{
  "num_hidden_layers": 16,
  "hidden_size": 256,
  "num_attention_heads": 4,
  "num_key_value_heads": 4,
  "head_dim": 64,
  "intermediate_size": 704,
  "vocab_size": 5630,
  "hidden_act": "geglu",
  "norm": "rmsnorm",
  "norm_place": "pre",
  "norm_eps": 1e-05,
  "positions": "rope",
  "rope_theta": 10000.0,
  "rope_fraction": 1.0,
  "qk_norm": false,
  "attn_scale": 0.125,
  "bias": "none",
  "tie_word_embeddings": false,
  "parallel_block": false,
  "init": "normal",
  "init_std_qkv": 0.0735,
  "init_std_o": 0.0,
  "init_std_up": 0.0735,
  "init_std_down": 0.0,
  "optimizer": "muon_variant",
  "learning_rate": 0.0151,
  "lr_mult_o": 3.0,
  "beta1": 0.95,
  "lr_head": 0.00557,
  "max_grad_norm": 1.0,
  "warmup_steps": 200,
  "schedule": "wsd",
  "decay_fraction": 0.703,
  "decay_shape": "linear",
  "final_lr_fraction": 0.1,
  "batch_tokens": 65536,
  "max_seq_len": 128,
  "doc_mask": true,
  "train_tokens": 299500000,
  "max_steps": 4571,
  "dataset": "wikipedia_en"
}
Each number is 128 + 24 x the weight over its row's rms, rounded and kept within 0 to 255. Layers, rows and columns count from 0. Numbers have three digits each. The size before them is the row's rms in percent of the matrix's.

# up: layer 6 MLP up, 704x256, rms 0.251, rows 267-333, columns 128-191
# down: layer 6 MLP down (transposed), 704x256, rms 0.0852, rows 267-333, columns 128-191
# gate: layer 6 MLP gate, 704x256, rms 0.236, rows 268-333, columns 128-191
up267 090:168138151142111151138128149130150115116136104105117125138142135107120139160155120140133136111138129137123080107124152136138124128180136106123110117138149167110153128139129140121092103105109100
down267 097:109164133113160135159133114139110152132117141124113120144104099099120101119164159147142140131102164152172183132108080168121127141106119089102128148132124112136115148112108128090106096107113156
gate268 100:115157108106133120120104114123133137110152095141143150178096143114159156112132177117112092141174083100076139093135147118090108113131137155113116118128090134159111140131116162133178133127127152
up268 097:097175127144131119099173145114102130142162100151109153141103165128157133097132124123101115123172134126164126072124117117102139130132076134167093152105153088151092103164117126141130116147116158
down268 098:112127151113130145140154179145128081158172067177113140136116128143081146118165144097135147154161155132135118143148111112112176103135146147165095139137113083104129128171138150122130128096140132
gate269 102:144094134132093139153154136098091095110148091135155137088081124108116114082132078130141148139190125089141166135124099146114155080123119094135125137172115117148120133144120113131129129118111137
up269 109:129172086108117151137095134104159123123135133134125116156127136138141104136104083121134159150132140092102124104168073115117129128131140115094124147092136144133163090089119102143149139153114112
down269 109:121090158114122134155125149156130162148135143119169101129136112106108128100124113128139145137128136121125092113157095157130119153084132093119111117128114177134143118122172136121113117117150119
gate270 104:091111117174098148105104112121113143118159149136155127150111127126132133134133117136134143103073120106112149093146174111117138161117131143185150134139100133128124117120093143113155099140047119
up270 106:153090119100139119151132142121149108110089142136151123106164104144151178131122175153106116118136158135123104174131149117096104130141125133120122157125120163120109119131134141086121120126121151
down270 104:131113150172114091134076114123136145177079177126138129101130113101170121125164091108127088160136125167082125130116161119116122130136098104153153129131118143106124133133157094120126161097136143
gate271 100:134162162116155139084150125156114126144131133125094111160134104089120098098173115119096154149100119114119118139140105122096095086167114138115137109159168121147124094118158082179115164116180104
up271 101:125132131146139108120145153131117154120118135117120080138121136142152129076117138146160178095090120167157159080134138145150109146143157120103096124171135123120096173120098127165101119169165168
down271 100:109154148119146064120139142099149161128126132136147124127097121143128086097132123142192143158113122155122120115131127133113138124119119220138156142129145141090099128144110159093102145096146154
gate272 101:122130116093116143116172124110083116154138099179099140106152122148136099117128149109119097154136096124097159124176137139133128084143158125109145091146193150127121106112122131142113083121123148
up272 099:138125155131134152121141158150136127115100165134157140144120151094171145112130127096135143143102137104155133166099125106164128140112136140121131105151108103122146130104129066137155162125119134
down272 101:131137139101133131080101093114123126119134110105122116111148128137136124128117098144147126097111139150214080092127119150125122156146131082095149111163157136163095158128157172139113158159106132
gate273 101:144084137105109131150117110158081106107124167172171123165130127081145123092088112110132153140132135110111179191115131111151167124102154122121102118081150139117099146138087135106112120119104122
up273 101:146135140126125114118114160142094086117152106149152172098126098118119067100100146129180131123150129082133144141146148146127127130134099104076120125114120151079147123106136153111142091155117138
down273 101:167115130161133112146098103144135126116133130152187142124132142173103124113098173181111110169154122143136123151141128129110173161166140155141121108123144108107151096098145157156081151135107169
gate274 101:155167133142122119126116100113168140105132119138143160165122164113107105132125159124096135160120089131153153126144139097101125148061152118146132153114142127124133138144110110159152122098124123
up274 104:135145106109094120102157143056097099134152133103124142131122124159130131135146136123100164088141119112156068136122181130136137124135062166152108136125116092123081121084082107119100145135115067
down274 101:128130141098096133129178145149150115135091117140118180103095145143128182106134103140061143091121114176129151170095141126102138156142101174135126124107086097118142114111127139129094119111115119
gate275 101:114116125106114097128106098101090145104134117121124142092077100150160118116156126138107119109092133149076128145140139134117098129106154107144100114124130152136132139143119128162104115114111138
up275 109:127118150116117121128108129123121145079116153110128163098148177122143123127117150109130108135084109116113148155123137125107115118106139142127093121158139128134152102149136115181117061082101117
down275 107:120136151125106112111100150083131099128125111134107164122109132082141147100162093134136124130088086156096111149116159094152119092126081126160138107107132133126152136123138155133132119102127109
gate276 098:121175143137148185111127101149143093129153127142126148107169122105096156156129148108129135102128157101099123142112142103122092105153089120144080162132126137100157145131119103139080108136105172
up276 103:138180121104105132093118171156132146129127115149124136101191148126115143105099178154125132130135136111126138177126104139124060170136077085144131171142136150127158118120162135127075135121099112
down276 100:133117129153142138137140116119131123135140105136143119135186129114142144122113163103120119151116094127142140154142160151126136142178109099141173137132116158120177124140136120077154160093133149
gate277 100:102110130130157072149123180143156139130101167121124142162140141146123115162131154107107149118100125106071107139113111099144158077133123119124128120122121112096114095102123149140097158130142103
up277 103:083100102132122128113128177108166171105068129116132147180110120151121090157139114094150145120156141137104117142126100164116151148120106121137154114090098145097091133154114147112101171144155100
down277 103:114136082116130099130153146142148140140123106136113155084125117106135100145073116127152109166102118101108117141145095132135122137119124149155130155142112133134128106119122115138124122146129152
gate278 108:112122131099114094155148146150117135110152143125097161112144136108092155135126128077087114136126134108107095146166092155134138112095108129207124098136081127124123180182137140043106071116110126
up278 101:126135107110115172122105125112114141149092099164155174089100119128159117091124122133133146120152103162141122121097118135133159140108084130136179127113142115164146110146116172161148147102121090
down278 104:132151122136075103109110119103129166122079130160121153143148152136136168109129106142127121108128070139128110126093124144134126141138120166135146148091179155102074154141103137108123168129126152
gate279 099:095147105168090156111186153085117104111146116093122163146092142117127146121130121147112143108068119095174117122122080106129145181117149126155094131122086124094129120083123148100078130159136112
up279 103:140134140115139086145119105141179139167160108165099117117123114114128142131090080144143146115160131104147099116156120172132157151076116110159135095119104122130161139133174097120139150114117117
down279 104:141119119106128157143131131108137180164107096178085111118133164145122103146116137105085162131107146136125125150128160127152106121080126126121091154134109138171159073150183144127137156119114162
gate280 103:155129140169136147149170134109104115135133130102159143192131119093170163090144102105172123175098110106109128095119114085155144120097171097153087139114146099130119112120146151110104097129131146
up280 108:137116137150149134156133141175098103108137095136125124120145145141107106133080120185157092098129154112134138105201155108126118167152159134147101147127130129122147159150105129134094155140096092
down280 102:136114089122197150127114119162111121070134158156129150135150140142133137113142149108140134096143123097147146089120119122118107113134151133109124140104105123114131102174142156151106126140148121
gate281 104:159137150116102134146123165135137161078128138112187127153158091165137101126111101114123151157147128102117122056140160144110116146135128118133066152116116156130121158100127166138132127112139109
up281 113:137137091138135109094084122166112170135132118120154139141177153157113152185113175154135140072111132132103162127109111157130135110102104093130190137111113144108097091144124114104140110198091135
down281 110:164056114140146084098114129164118142122156103155106184170141135149134147129152117122099116134109116116151121141088124109152162120121137145168113103108129153129151160153140119154111110134105092
gate282 103:131102170125095134140139160116122144106156089081091180111155158118168170128178136148132118127097105162138132133164143132101156105083150153119143146090123105138154131166117128116120112119085125
up282 098:115119172129127148124138160146126173140146146110184160124121125134150120155154145084100139092107162141155159154164140121139099084112146153159131141105092120154151156160151147135157165122112104
down282 101:142131148115132104120109100086104165139085133093132136117147137070142144116116138164117157111108127122142119127164141155138167101147117142099085106091128131142129120151100124145136163161066141
gate283 096:113118135095115136116168152150129097140119140102157134132126084110111100113131136120101122160177103120147067110109062148106126111162167146120159120060139159118142126135124102094103092113146092
up283 094:168123165085100164151158139161098124136147123092162116139135150126124127171162115145133122148114145163091106169124116114132148130115100121109118131164078106160127124103125096118103143142143138
down283 098:100184125119091136103114085122127126128173084115089117153127143180173132120147143068147120108106130109070083112133128136172172130144086155151122114109144144107103147111100138141151149116095095
gate284 105:080084058148137109066156139134133099140136054132117113126113088104121159173145144144080128089138091093104121088102158117142093107135115137113141092113130122174128136136149146106116109148133110
up284 107:143080088141152132131107079104118113118108101138122140151148118187186115100143122141110124111113143101114112100116168119120135124110109096140174127155098132118152148136093148119128137113126120
down284 107:094162152119125131150115123149097123120142137115124167118124136096172060131120178123102149138082127113155093105123152136156143141135135138133117143109115130130141103123088113154119099125167109
gate285 095:145118158112132125115146151123150110124110162126113064120093135119153164141124131118132162149148073130190093137110166187102131149120082169137087103147109122140117110116123152123165127150115122
up285 096:172070152161121167112143121163118147125129177110124141110125168102124143139159123137124116107131132183149122169120087148128159159110127104090142116132085152147107134109139145135078140098114144
down285 100:142110150119140135163109139139116085147145158115125093162120139170151120137118098133157130094087145082110099121107128135112079123136106144104156107201146130162121126129156140158135119166150098
gate286 094:132120187165124128135117131146152130153104124147110134142164144115128146140136142110121155181146111156110094110126156101113130128112164125106145199171123128122145113166142122109101147129122149
up286 095:163142130110095137179147143125118118140121161149102135119156107152123130146147163137118106112149073117106139169120147144142095157111138109149123128127130127158118170149118121151135110138118089
down286 096:158150140137089113083153132111084113110117101134123120142141101160122140157145150152137129142134128106138160131112135126121103084142164089164098079081101124073169149122155138088135127120116132
gate287 096:170126127122104099122119136107119137095117141130089116131133111111108102141113151124160166133093112107107102129150136106154125115161118131111104156070140109135073120155118136152119068112136143
up287 101:182108134140136087103127132101112149130122106097114140131143104156112128106100134152139143156126139119104120129151114134082127130092127116129132143078148106125106149122093159159162155116132104
down287 101:128158107134154126114095152157170104172148099098134166143111179163125181118082110131123142143146131108148122112141095086115154137104138135126157167164109133090114114123134114142098161157061120
gate288 102:104133124166138139145114141142136152135075130098137082136116132122126135158120161134112098135109100144125132142100115150102099089143141122129120163138103143104165178161136109121143111162157181
up288 097:110174098146105142117121141131091087115203152100140134139093118125120109105093144124121148088130132147116124115113157112106088100138151114117135156119118095109085133139111128117167144150112133
down288 103:096154115143145111124130164132113175134164167107160135135132090145119110133131164171126152147152111122149108113144172135133119115129099151117097151155128170076113100125184133110125135144107112
gate289 106:150140107119091146138125127168109125113126143120127134130148142155117123150139183136123102135122096133135144149114160143105093138130104121119137159175133114161133082097132169111153093130104110
up289 100:128151123129109132175126112143115101125144089080118122137130139157126105110164124132161153153123109130120133136116112107108110155134087121142091137151107153121085144108120139118140126137109088
down289 102:101111092119140144110122163119153100114138141121104158093147141121129123120121097103162128135168121104087071142159113111089109097127106128079126140133082166137141121112141124151119151138192126
gate290 100:149134068134098113149133139144124123097079122102166134152113142184149131110137169103166143132127126119097105166128155154107096153159130128082102140099087126099175150094124103165176113119123128
up290 103:144112132123123123137138165155094120181150120139148119069140122161179165116138138139099162172144148137150153138108111086130142139115147124123137144136118161162095138134144126121133151179148155
down290 101:130106122158112118138139127137157163104163130103162152105162125148111126107128121164147121140165139122140116120122110117128110117138086117120181106147174088101091121145098126105112137103133118
gate291 101:058075158139117161097127118157133098155109124070137157139145188174108158159154136130177107189098149106127120161157132139136115142098129111138112161159118146158143125154129111124150102139167136
up291 101:152188098144122159151131155156129117110070148109128150114140102158114120104155095106128149086126095119149153156115142172113115128127099179142111114121108147066124106175147152190128120150124160
down291 103:121131099161108088096119110170170117134113126135127136086145119085119161133144127137088117094117131092094096124124109141140153157159137101175139106097156119115096105135134108078133094119119108
gate292 097:184137123142133129143162121157126102092107108118155134107121143116135163107116094136121089133130102133133126178114125166169090134113152129092134092119082103114142127111158146142124114134142131
up292 097:160147143111144126127191089142112121141109107138141097170123154125126114130087117122098138144100166140119150109140135095144082086117139127125112189153134115141160101084138115090106141120160110
down292 097:141133100107139097110151157138150144135160099144139180102136112143109143129123119109123120131083177076093095153118158127144122115099118118163083140092120138120140131127133095151115106140117074
gate293 101:132145159115125115154118110102123175165142125117155125110132106144130121103177116133172121124043173126125134117102117128100185122161134103109145126146135119173139109157110096157121130121124117
up293 097:124150090092149101091129088141173114118157091141139120107138104145141159109126141095123143153138121133134175144138176191102162084118145121143153132137128124160133137114161155158102157142177128
down293 104:121137127120116133128145130138099145166154086111166114080129107129095112105138134159082139157123143131108095132048084110132120118144072158142100119131158137124091109134120125112137138097111130
gate294 098:129105139109112098070115098112109131093155089134161150142161122154127101143154160123124153124118102122156170170173138127127087133158115096073141126126142128105093114106086104146147111102121110
up294 096:125091123162135094118122094135134148102127115086093106130158082164115128121091112171076120125085117142117142166146096127150132094159149111150106110145134130098119118146136091148140151118098137
down294 097:115118072116148150131117161134155166139106098129135130096119132137136171164120112155147143161120156146143134085166142124137135147149113128150143143119112125066115156133085129128111137117152181
gate295 097:087171123138123115124151099146139163136112136093128082111078072110111172129141136122127104101104109104153092106101166091113094157118160112171122168106103111173063130092144130110149153112151095
up295 097:152118115133172100128102089149134110111113079137149116126129146116135106131115097102123125144093074165126111169100114103087126104110115133163115149134124162155131103144105139096131145089130107
down295 094:106168155125126131102123102120106123094116143147128154156115147105154170149144180128093152115112098125137130134173153155132130126138142134139116141132113144102142150133083147143117137144151135
gate296 100:152115109082125130140150131093141130143089106104164139107111163099114118164171173132129140102128116133102119149150116092110135105125111131088129104101151140093146147136171103130116173133119116
up296 099:118148156153140119099116114112133132160132153164121105127128160139143136127131115159152162145161117085140111103047113146112143117158159091143167120113168131132131137120121136159142127099074113
down296 096:098144135168087120104130118145097115147143152125096125113103138130121111132130154080142155141133096078115176100138108093132150162123142134161156157132125137100151133120120119136111156118118095
gate297 099:102156116121148107102154161127109172142143105108126132115116146127140098121120131127162106156092150114123115118109108070096125136115140102154093106173137127119121170126179121137123113085131127
up297 097:120130161115126132134123133104112120108162125134142091129101056151118174109151114123145093131074096110135154167138177136096107131157151093123133104104122141134155147083172124102170109104133138
down297 098:163152161121116119124130145128132163148119134100102105113098168131113134151119114105109109194091140122088129100143159077103105151127092134147153083157144130106136131117137135119123105081176122
gate298 097:148140134182158132133148129143117113144167119140129154092181119122088122183128146092128126119111129108113137143148118128147122085122110125127110111115133113142109098114129191153154128134124163
up298 104:146114149132076142096146132135145121164108151110130113097141191117141112125142143111158117109103150151132110131096134139155134138146122134129126138154131049155096095151114130121146134160114134
down298 100:129150125132108160150191105147158142166145163134150147119134128122138157127130154120155111122121135172108118146130130165158118169102137140151127118131139118135095079118087123132105108132113125
gate299 101:147110149160122110119171168127133117139092130193135148103089109098164155110129145119132168115175150115146156112116099147118168135056182142128138142126140138171137142133112126086150096146128102
up299 100:125114109137155100121109124159095159109104165161122129118109121130128131148105137161139179105154169094110143096194109143104118158108099153120135124110135127138120146165114160176152128143112080
down299 099:151163118151124145124095136149134120144141150110104106152150160167120136146111157107089144174159145116148121175144119148129113113140109161139074147167110130161119120118137107135115185124123153
gate300 096:117104170163142121111150146134126128138100167145150111147084150116128123126159086127112117076132166090119172166150133155129130133096121159113171128109150085119156167157150112132162115145147111
up300 101:094138160138129134102131118129131146133094141139109123174109130109146109165146119131142104112080115108142089124177144125152102159137143115126115130123120111094112128096124154175132155110119137
down300 103:122153126093122105104106129170109133121096158072122145152155060098151126106142120150119158150089126093160107127096113132102163171120127131115117148144151134171171112146082125081122110124129120
gate301 102:151156114107180179114132126106109117068114106156103168151096115089148136110141146106144166194151092128110100121098131129126141171151124110096098121127098121147090143105158131140140126123152119
up301 103:118104156124137095087171119128085119136118148141126144130148203128122126120098127098095166178148100112110144160123111125149164177112132154119170130159158142110135171128140107128136121115100095
down301 105:166144085145142142108148122150119103124130133112126094154109123157133122148129147113086169185109141126117082112105112147112133129140140134125122137121131151125174127143082110146148122096124088
gate302 100:117112118135096159132149127149101121086131133151151133160114124151127141145112115099101120111141122119096142083106138154110121093105148137118133089161148146139119111113109131112103123110133159
up302 097:106119128109103148093132158122122117130134111154098142126110127151142116111142086173130128186146118177131095158133128168142095137104173088163122114188105143099114128113137116155153129087142143
down302 099:116144124157137094144153092109099113177092118130102104108117097109112114135141127087167144139119108091147099181130154133139093168145113126158111122139114127098115144086130135135128105137144129
gate303 111:161111105152137083111116074140111158092153089110139097098128171104110108104147137072107126127126148126159113165122102134152093135117120112120153139097125096146166111126166131106199115137108089
up303 104:087181074114115124135163111123090130127125170168139147118123127151141154112169157187146123165121142145154139106137136130133138142113111153138115068122129129093155126143157149114106142112094130
down303 118:145099124144176112119103131088158143155128098104145137119132167120112112110131134063105142128139152117129126182116109099136104118144114098133176135075115098138157116142144138117153140135135110
gate304 097:139090122084083109116126127110169122127133111124119105151163134134142110134123137098106113151185127151141116122098128117151124159126137148170123100118127155091115147118168130116142137112134176
up304 099:100104124114152121125106175139179119118088164142163146076124147149141091120120139129154166156109122118117090150150149080103144109140116151142160133146169124102103161156078137133142109118089116
down304 099:160110154129101138103153148100098118123121123117183087099129131142157060128091140164158084111098156120150110126123113116137116113189150128076141133147111156129142117133147142154167126136129125
gate305 100:134096101091115108161154124140123069076160112173110123083123161161118115136150118092155160103136101153147103150128095137196137084132133066102150123166140165141105159176121127110153151126107144
up305 097:133153108085151122117145130108118164134114153134119132145083134163154141118137157068108110112144104129149118105125168148090089154106138109124105118129108166158133117110121127107136112128149139
down305 098:172174104108096141130115166131152145088144145102127107116172129117121124126123130102139151136094150119145146095111164113130145117122108106172146108131164147151143131071181169145141126137162095
gate306 105:081101124089120155099081088135144146094118145163167135146132149138115125170131137102079131159150156112144132154130149111152097141136115127155088114163124113121087129130115092129151131171138142
up306 116:119151128124142104131103118176128123124148135138167112145143099159124132135122088106137202156121109107132130133116089098070140112130133123101116119152132102134080087121129105126170163130148148
down306 114:086156112163142123102109141145151148130141176140136074194148126145132125126137140149139138138098130094150107097098112145101088134106138118127114088102122133099111151111188116132144135117093121
gate307 096:072171135088123173106128123118171113104092102168097131145157134113125166097141145138119084129117150130118173080108132136156147103147116123105165114100088134082140109155116126161091156091118133
up307 092:141151139113150096171106132120097134120144126163137143135134138116120102157118107100159134137133146166137095128122086135116101102154150178119126149095097127109102131152171150094110144188131109
down307 097:094156137070081138136108106148110162140138148126157148143151149121158163131123145139128145114066104133111103117113174137132128094135158153125103090078113094090141103158149126134159123139131144
gate308 103:127157186119128140066138138111098125142084090118129111129131147136113111186105092137154133102091133122159161159139114163141153095105128095142138137109130133106148131175132123164156139091106125
up308 098:139133068102165073122174076078142130092132101086128115093114118133099174155106125127157111128117101147160164151126120128150151121152138137120152135098120145160136111132103111102152137114094128
down308 099:082139148131147137119166138141131107127135142090101093082126169117135159132101117138113086107136132171145093129130111129137101122160073170129154072162156120084127126149161166118126159146110131
gate309 099:105133100122116151163159180126131121098154162089100137121171119098159096153070147089144097101089151142168147137159152108132160097093115107092090122100096159137145140118120123138106148134144119
up309 096:154101189102135140156163112084102125109130119129098111180100123129116104146140107138098156124146136149124107099126119150137132120132151109087150121129108154118152109117137096179148126119112145
down309 100:126129122103126103138099107118123153117120132148120129104127125133174090111101173159127116132132153087137157113127077129146112134143111139134146101106083113091132106142111138116144145115116129
gate310 102:127124123151133152102165090100122153161092141107195144148130090090105131163151159188138130109095178152064144139065113116087177109142118100137159098150144108141171121134125144123164099142113107
up310 103:140156137096113147152118103113123134110109136116132116111162117103116157127089135118170141134121172139136123130105144137123139141133185131110139111148127142130144077120127152145155139126130124
down310 100:103112111124158142124129125159121164161156134173154130133102151154137146172084170144159145151124120161088122125118126133141141140123134182087157114154137090140133124088097115186137153141115098
gate311 101:157148091133113104086144119153133150131178169142129105139123122118145074100132180098102134160149146141082123141129125088116139131127105100108100163131106166087134161174094149118131139124120105
up311 104:142143119132118089130126112167166110130162149125112098119118118158123152068128145096098128183094105111135125186079140119102098152155100107132127115148119145089143133127115139102162164156131094
down311 104:136152091112159155157133100177166126121124158165103083119099114155128165157121149107172134146132129145127101170100126127126167149141135096126144107145148115125154120132095101116157147076130119
gate312 098:133149145107112158130148110142143142136158127155129103132106123128104089122135116087101159095147138102116103162148139141186115129069119129120173125134152148136179168140133113120136150130108150
up312 096:149126110127183100132155147145153112122151088158149164159135063146111107089091107141125160090174129089136138143125093156141152099141144143122126117134126162152140124115163135121145156158129116
down312 098:149129133134110128132168122178121137132126169153113124129148140139130120116153085127104129134130105093082068086123109108154097100123117152172130158151163128177089119150078119141126104188118148
gate313 098:130102119163135136108100149096174139110136132119117139184121163094123159143091133124161121145155104114145107109182152095113134125121147114107127137118138120115141103130114150136146115145160101
up313 093:128078141098116142154123110104150155180168116131088149127139135148128131104122097123097120106098103127154147153105152129118137143130085147146114115109145160146132157094111113089142145106150097
down313 095:132122112142101110095137148178116127120136120131089142098118155144158145175136113125124122143123118171135112139088152105188135085148160146154122111119112123132157107110081203126125130108142086
gate314 102:077137139133163104144165141148133114137167139160105077148162177159090148098084152127106141148161117141112096127114107115098127142104145114116108126180160127139093126156179134136110119138136122
up314 102:111111102123159139105142106127129152143112151100123112087092112102103127131116108158098113157133145139127151109172114164138151082150102100104138161136135144131093131118158126122087124124159120
down314 103:125106114147142118116104099129099162171083107134152160129127106114143164126148099138141114113141142140139156102117116058136114115124132133130174145134122163106143109122119122116111089119128121
gate315 095:159126136134167154116163119147109098120122110102130132133126132166163140157138137106131119105128140172126166166107080165144145115098115112074120145107123150134117156144124098137109103172177169
up315 098:165147110086122103138117119140133092122108085114125140119144100116146108115130111146134130116095099162107177139124096132109064123100105128122157136123108186140136141127124104185125141151147054
down315 099:125156118108135103113129120114149077136137149148163112134098159110141127109175170205120109119157114123142130084128116164121156113115132171113147106110102107153107127150152111139116113127088121
gate316 100:130142150109155123099087122176132122139147147089072125153123108112101114148123050126145133089138074152111140144108099096086127123126130090114096105120124108139126138126121110136124095157159146
up316 103:146124118118132160122142155088100139168103124122139149135138148163181153104104149156145075128144183123088130106153124135141157120112164137111167112112112106156152142118119116108108105140140106
down316 096:127148127124118127150155154089132113114108108112106120133138130176136123107158126115136120119160137124117134140158096116123136142121110117123133108137120118113135162133084119117067080122124163
gate317 102:128085135112114162147168158151088117157111143121107102124100090118136137099167126125128092102142147140111096093134118117102085141126140109070144143162141079130133136101146150130146165148110162
up317 106:092107135143176115144141119097101116120153082135140104132150152114121115160124144137137148121097154177142107125102160153106176136123116108136135149146092145108161128161144116093134146148119149
down317 104:109103131111088168150072140140095114145148097131152110150137142094101094089185139130110140128138143123123096132131140134129149134131102142145136147141122111122117164128144134159118105122136127
gate318 104:147098177130139126085087126105212128160105123153122097134116116118097163093114112090148165132175106146121109160101158125088156138180129133174130158115112118139113117171114092144136103114103163
up318 104:113096121082141077131116101147117109132146136118121132122150125103133107147122129111136142138146126138163046132127087118096161134136146128135136149155092125115095108107150095146113108169110164
down318 099:116120138129127081107103111142142164116111115120152105164093126134159132140159198166170087110132146115148136129104047138100143051135147141109081109120088139084139106121145138161094146176145131
gate319 101:162099125124140118149141107104100108142117150103117103125115136127179137096118122137117138102094171120143131134152120168129136113110159107115142147142142111140153154145118168118121141146164121
up319 099:179103103083120094139162122144129126110114119159152118146077171127175122107091084136157144143117145131130091130136103120101106095123144124135136123109159110145130122114107129127118100105132090
down319 104:133122144117143150110104137151107089151125166164147102113109160163113125184129115128091125140118176126125097103183122132136115109130153174111149148137131174120121178124158104093064140122101104
gate320 103:148115134159145089145126094146149141106137168111092121161131113136083105160086109140114110173128112175182145139110138096126103132148104142083116170138134160132133115143157138177129121138087143
up320 100:099118132100137094140128112156127102093091141105111132089133093175128111132125086168126142154148119116140112119125164106129137102111097164144138179156128103127116150177107108128118111132096106
down320 097:139086165148143135151101122131113063143109131099095094105114124163116154152078113130120149112151151147109124156127147128111090126144137096159125149151156128117172139105136151177092147104094159
gate321 098:090165122094111132130098138184150171128096129157122129140112123111095129155118175085118137124141127180111142111117121159132101108107154147131105161088066178078129149067142139131127126120108115
up321 096:149138112144118135103129097133134176117182137078112124119112119102105115147105125136115135108127094113120112160094137148139115090087118092108093121101133147102176130088103133092137120149177092
down321 094:129126160113072077183138096122131188149125137108115107124112127104121117122122082129123158142140140121070144138184127138134113117100140144124137169164076150100122133113109150134103175158164173
gate322 098:116117127162101139124124118132154107145148095112182091137144165091145110084109084100155102131110116092121155137120120103125121134170113112144142165117165133162116157128109151119109144112115098
up322 094:119154174135137145062102133185100107119167086103105096094114113066098158164140104131116143119174169104130132115098165144156155154108140147100171120111155114092112144115141126140118125141124118
down322 099:096180126167108139092164157142093112121088145126101123117161085120121108134178154140097133116159158133148141166127127123143143111116115155163108114154102118127176130147133121111100138141165151
gate323 097:096143132093126135117126108106143124144145128116157142151133133099115126128126157134127112152118128118154102127097141166128099135054112091129110131100155128142151139141149144135139163139119121
up323 096:158139103100107155115152130156110116126100139121127119131156191131137144134116138150106127130131107140100163172105136129145121097110126130156150116108112180108137159133125086147135137156102128
down323 096:142155135104118152100110122180120161148150124129119112088136126123131136139139129149090133161100131148107099169167147112087141141146186137132118103156156129127133151118143139139139146145105120
gate324 099:154091146137123184155136136113125152145110126127077149107111090087097095137097119141098139127132144141138113120093102114109128130128123141114125147106107135154148128128114111159135161116112118
up324 108:156159106115134120076118135136070082155097124122149141128143120124107130095104138115154129128126094115123141134150133148186110132101175118087124162130133159099152148136164128155119077122157110
down324 106:157096115141149119110144096105150134130134139124177110114137139135126091120157141081126102142114160105113121115181118172125093123126136123111107118157116156098118147133111156124135110105136134
gate325 101:100142128135123124119138118127166117122149121131162088124110144122156159162144068112194147173138092141094138102116132107124138150138104124148137125135075089078109139146095097117135111126087094
up325 096:116135129136136094103146124125142120107157139144061131115174151094132089093109124112129102164100114087129113134131089151123133082104130142102161120132127082140124154143132089148144141155118160
down325 100:123104148157135128112158106142105140116120130113148093112160086159158152162125132137136133158161136123130104114094148147113150126146102113146148105103103125135152124164113133196141199126095155
gate326 098:120108097132101135113162194126127144142079137098101094141111140155102155133138139139143104086118115111188141141166121138179112142086098098096146148143128127107125105166085137130154113134109115
up326 100:113137118162105133128093120120161148121164103131133100118129174134101166138153126115181100084120103160130163108132124172159110092122128132131094148128131156167106137164100102147139114111149135
down326 098:100164134125135126121171148156162127162184099094114127083166169110111124135136119160146114127128125111106125124086138143147102120124169078142139119132128137133178152133144076118113134081136133
gate327 101:102142147097160096115106104140153124163103135122169149177120119162099109102088117152118139159160140142139146117133088103135164088110124093114135160156144147131112129102145136130130146167116138
up327 090:058140089113127119103121143133149150155132166123139101151126138133141123104122176121110112161139118120094109120123110091140133123137123134122121204122170127097130116118162110127101128136151102
down327 098:139138156119140153120140108125128099145105148126134138129135158092135152136105066133113148136157098155139134148135148139114171153120114085133158121089099096139118134171144124100099138104089147
gate328 100:140106159149120145096123139093139116150140145115080131140139160159077110169117180131149113115088062134126163099126169102155141116101139135084149105085149151130127137142105134114122106123157145
up328 101:118145142166153110137152158112139103158134152113144115114151143170104129115132109131119177146123148176094152126154150115112099130123173101078118080146132128101157179078116161123148104146116131
down328 097:091143109156164117103130132131110156154128108167145150112102135148104132060158129108124126090201108101108090113112146135130117093140123139132105145150091120113087159132167105138116164146074141
gate329 097:166135162111144146126165092131114151153123152136152125103113098180104137161104162121166132107161127086097136141110089125113132085155093108179131201124077176111093148105122117125125153108135150
up329 093:097123125179129138137102151135159106158134109164120167123142149123117161113122102125133122110117115162109110133133148075087165129101153129113165082135198118114166097155147101142153115161119102
down329 093:131170150180098153029135128111119149116154140119145124153186130135116122122096139135154107140108106099083142128106135111154150164131159120156163127109148130127146118112147128132133087130109125
gate330 100:101094119167104144105163131156115150115143146169127138133214108145138099100135133118151158180177086119105113125107115119116112162117116107119116113111106102104114138086081126139159144134125105
up330 095:125112146104149116143092123171156174162128097159127160130115090095138096157122100095157145116120164132141129166146137143166138152122124129160135125171114135117180123113114132132150132148126103
down330 095:151101117090138117132103156116104119170093123146125124134126118146084129151146157098125106106120101127153157143140118157095084140119143188155132096105088085152134116138115145113082096142166129
gate331 099:150091109110156128124146109094137082130132113148106129125127133116081121095124108128144090128100105113119108109173114162133130131164105092152142156150136170145118136124119131093108112118144133
up331 098:138113097163153134120136159143119078159115114174195107157154170113145126099123121104136107148138138125130138064128125131102130152128094129126116135127097144126129123097088109130102160123142091
down331 100:135124105172131135137129140126116094170156107149173164114163112127154162130106088124107093144155108107122146116142148125162133126122122162129104127133099109148093131103118114148121131176138126
gate332 101:118136121074150147124145151109101133131118132095133128125110082174167126096150120102134154152143129144080103144116134113105094137122149123144124071114113187161128140113128166153130178135166119
up332 099:117093134115131137123094076103159132166185138131075155125127108134141129147107131117159170138130106144095088143125127183156134101107133120104128137142143072128210184147150144126146158171124122
down332 105:144141160151147118124111124137101138128170125157098137140116147132129164124105162119129101151151134137087134104103150180160151145117125133100154112130143067093124115130133105063139116167158079
gate333 095:075143123124121142177115113150145119106140122103112117113152124124146142117123118147098140128130102177154120129092113116095128109137110100141101144107085160160156112141147136133153156128173153
up333 094:096147138107133136171103142146182119131094084142162134116133119148169107133128126114139097120116090148127140155133112169150139131150130135134170123098136164109140131166130136143142115124131149
down333 097:124124129140151116133115182160139124106115170117112123110152117161130138113092118129120134117157128133137124152145145162132164136140124149131143111119122150176134126136162153140126201114136142